Part of a small language model's weights.
Training: a variant of Muon for these matrices, 361M tokens, 5503 steps.
Each number is 500 + 40 x the weight over the matrix's rms, rounded and kept within 0 to 999. Layers, rows and columns count from 0. Numbers have three digits each.

# layer 3 MLP up, 1536x384, rms 0.176, rows 1341-1362, columns 256-319
511500455558491445495471511520548483533454487481522445497492525465511534493522452480522517514490500482486503475503467494573482475523501478506388523559496519542508470473524512459473502505534544
459506562430507497496515499513519437484551525523543558494541467551517556469459536554518490451553497455475556508507473456473503457516569474388452528509563498505544512488455503542469467472474579
505520521474402500494489466466544410535469466554541521505496519579500497468409495540533454542486509485513454555552474504474539531424529502497460415476467540481445528444549536581495520494484479
553518534477499513549454594510547507554556470515489512510526523502449475534475609423517503503542433527558580502503543518520470508506491520435533424525524482487534478525492499513431519492495496
500491476517423509493486532441473498489498524422398473441549451378430579484514525483506467556481523532525508521486484529558518526507495536573451560514494570434489475525460501544507494483475458
455486535451539503463498545532496448523521397545504520578549544501531437505450535528458517591487510553517545497482452525485503464538572508513484491480457508515481470513476519483555479520511422
532477501572490469495494559464531493498515507505514496476449475563468470549492515498473544496501549507417505494519514519411434417497522474552463533425534591467477509499502541455547527486505447
566438510505545572451483525509492541480506522480483442524550445587433476507539562534497499472499518505546525504537539523559508506485500514515422496470439397505547475485467484492517465501462491
548505476521564452541568511512550496617563532483594553566541475516553523553536537544534540503526418517544485514503524525491481531503513517481500529476431491500478390471538547497407431488462521
464474512452482481414515587493489493492513479534479547458512481530494470502591545541494485462500509456545467456465500492517550502445484513610522501524526535473488532535485502497483509545510533
436538558543451451614462518447556547503453476382436462565554393458506515438572492474468518545472498499436467465462495466479468509474519545519417476507372453499528525491480465593566566534430543
523548554484517480523558500495487532485530515487497516475603470460527477474522448493450523524574477461474541528523486480491538561559472596556478531487465463557549538521463517475530441501574501
520469513516514510469520513507516445468529515453523457501529476517462443514427495453481470525551471457578460509472549487450506537517496499446486484485508446425508450478513446481471463491488418
554507507433450511497449523458548494493484522489484505506473515536493456540509536587491493458568438515492486484446511508494549478480513558440503506494521433516498476502502520421491400519431445
511476500494517497485466503419484572524475442522524484472439498509443507515527468480558458496514477488532473476502449505516453472523504482441503465520488464481509548503493488454482543483542471
521506530431442518461542508495481495509548563532533547512497508482506490501547500507534520559518483459535521454531476504446460479515493506427568564455512473465547514546465501517456428494430534
498567440520495512452533421539507499481542555468509479456466499559494494535506544472508456427473453440593436525516449584491562522368538481511541478491540478483491492497538497530456507464487556
530499543515533439543540527464515423560538472459441513477498461443526485505461509456524468488536457490455549498512468516514500465423562529421565522498477487490526512452519521540466520581399436
536438418516537537562518483565507502513611524427439508525514504574455494562487465572517478521517572494450518476516547490486510471503523532572519488490514460509491503498533437497563521479457455
503475502451583592546474539494547502508488564471521465449513485548515484437487597509450564515511458555543504507524465486460528529478530391535514440500444486505531454487524536509515511552508477
530518485507512491571492479469479488447496492439451529543494528497540483532437526514439510504498515480452480514477491473435505470539490533485518522506516492474482475509472449488440493493568532
551547523459508512538479479451530516556536460471537398509522468488491481462513486527537556454459602480464527477483501639485500531513499486500447415513543520562455500610513455494489512536453533
# layer 3 MLP down (transposed), 1536x384, rms 0.0643, rows 1341-1361, columns 256-319
462521504515469514466470556504536463496552561500540460487445528423515443505516426540490515512532470524525491464503494521507445536478490507479516465551534509465535495496526536488494538506497573
503470423454479512439474485513445515559520497471535509487461562517482512496508502468405522488483489507508543471454508559475516463445524529436501500505516488491531535455458502475548556477496477
602490497483502504463570469528499552433443420535497512445572489529572556395503463557508456476540499533487510457572500492493525510511539516577474475407432476473476511439545440536503540550420508
493477406523457537473456531471489426508506483512499374440423550469484505481549553519420493552484628463522513465476398538428527527445502509476506482549423489499546503561482470542552498518523497
485447489480462555507553486458534510556474453400527508486486564567456508482535486484444580446533458429486477521454439449447441544550507499477453517457542464461465563513421548479508496505516518
478448482501461487529466518497454546512548528495496492555504511458479517558519584466518454521496449474531468495535512489543518463445441509537432460455546508511533468480573540462563564556468432
462492508480528471541461462502483484540465541532500519478514489453492489477562481550456481511518497493460529581480512440493562539454472454479527449598482558542547488486495471504532541539534519
567482515484481429551517540497449503527472417518569510546488529398524519497545480556569465456480522444484520473475497484410550555423559531520485513461503525528511495544523471550485361525568489
582524541566434475599571471500499509487554482477458531425485560459418525452511513526551462459505411472489471497559509390355492535482549552508508435457456475540554462510514481435455502558449525
590572458462481466526479484550523462537547500500478543511565493495480492504520513459462458417511485486533555552509486505487428489475552538490519505501591508536476494515439465478522462473557537
526515528484524522462464475537453467532477502550395494506516522511483518428489521600550489477492538542576531471422483470600504442472519504514492446468516504505423531549558471498435462535480479
491468555532505467491445599550482467475485461515564468519476447453525470462463502495535558504502512515568517525592523434545485519569479493568465474503493443501482506470586524454504421550530433
398509504465479457523487564485487546490515461530487512518505574506501429552474527549521492476496532522498513540465469504496414482519545466465519551561506543545473539466529457528537522504486495
510443467528510429502515481480495471469535488507429438513492506508574502454483460505500444492479371562599614524484461513415522520478577463398461479462477492571397505553486509453507476457513583
565526506519516530540529574497474481476495508496447498484483497513498497509536525410487502506496514535533476497521522447488473526471569547505450527566525520509614508463487462487538508498478475
523513515491485454411555491412492458568482553391518477524493516517489585541453570475501427510453490556553515508496437443463421468518516596410547505486522478443475523492431535474485476420525421
489457523435499585445519545528469447471440558441364427532413537494498531487474507504573497449454464492467500561514481548546457602559519527514502485471496445454533542525474533488544503490455510
598451507585505544545493544488410490480501467565544470491472503514507453490508482537434547514544508483564489451503493445511542538480415503530467461459580460504455441490555489526500499552492501
519597464528482429565509557460563547443416566579487507449492561479496524444501516478485481638458534545515511525430463479469489447524500466456488549503522523526571526532434450541547538497445482
621413496469558467415496480549516529483523450449501468544492441510468475516488434482502475484520524548520466519484505444511486451544494525468536412522482495522534461461457481516514560490498503
474500512477497544517589515515519511531544489489516470432531468516503522511549538476537488454417477550483580488537494474465505503481553495449477503559440550506577426523530537495472462525465446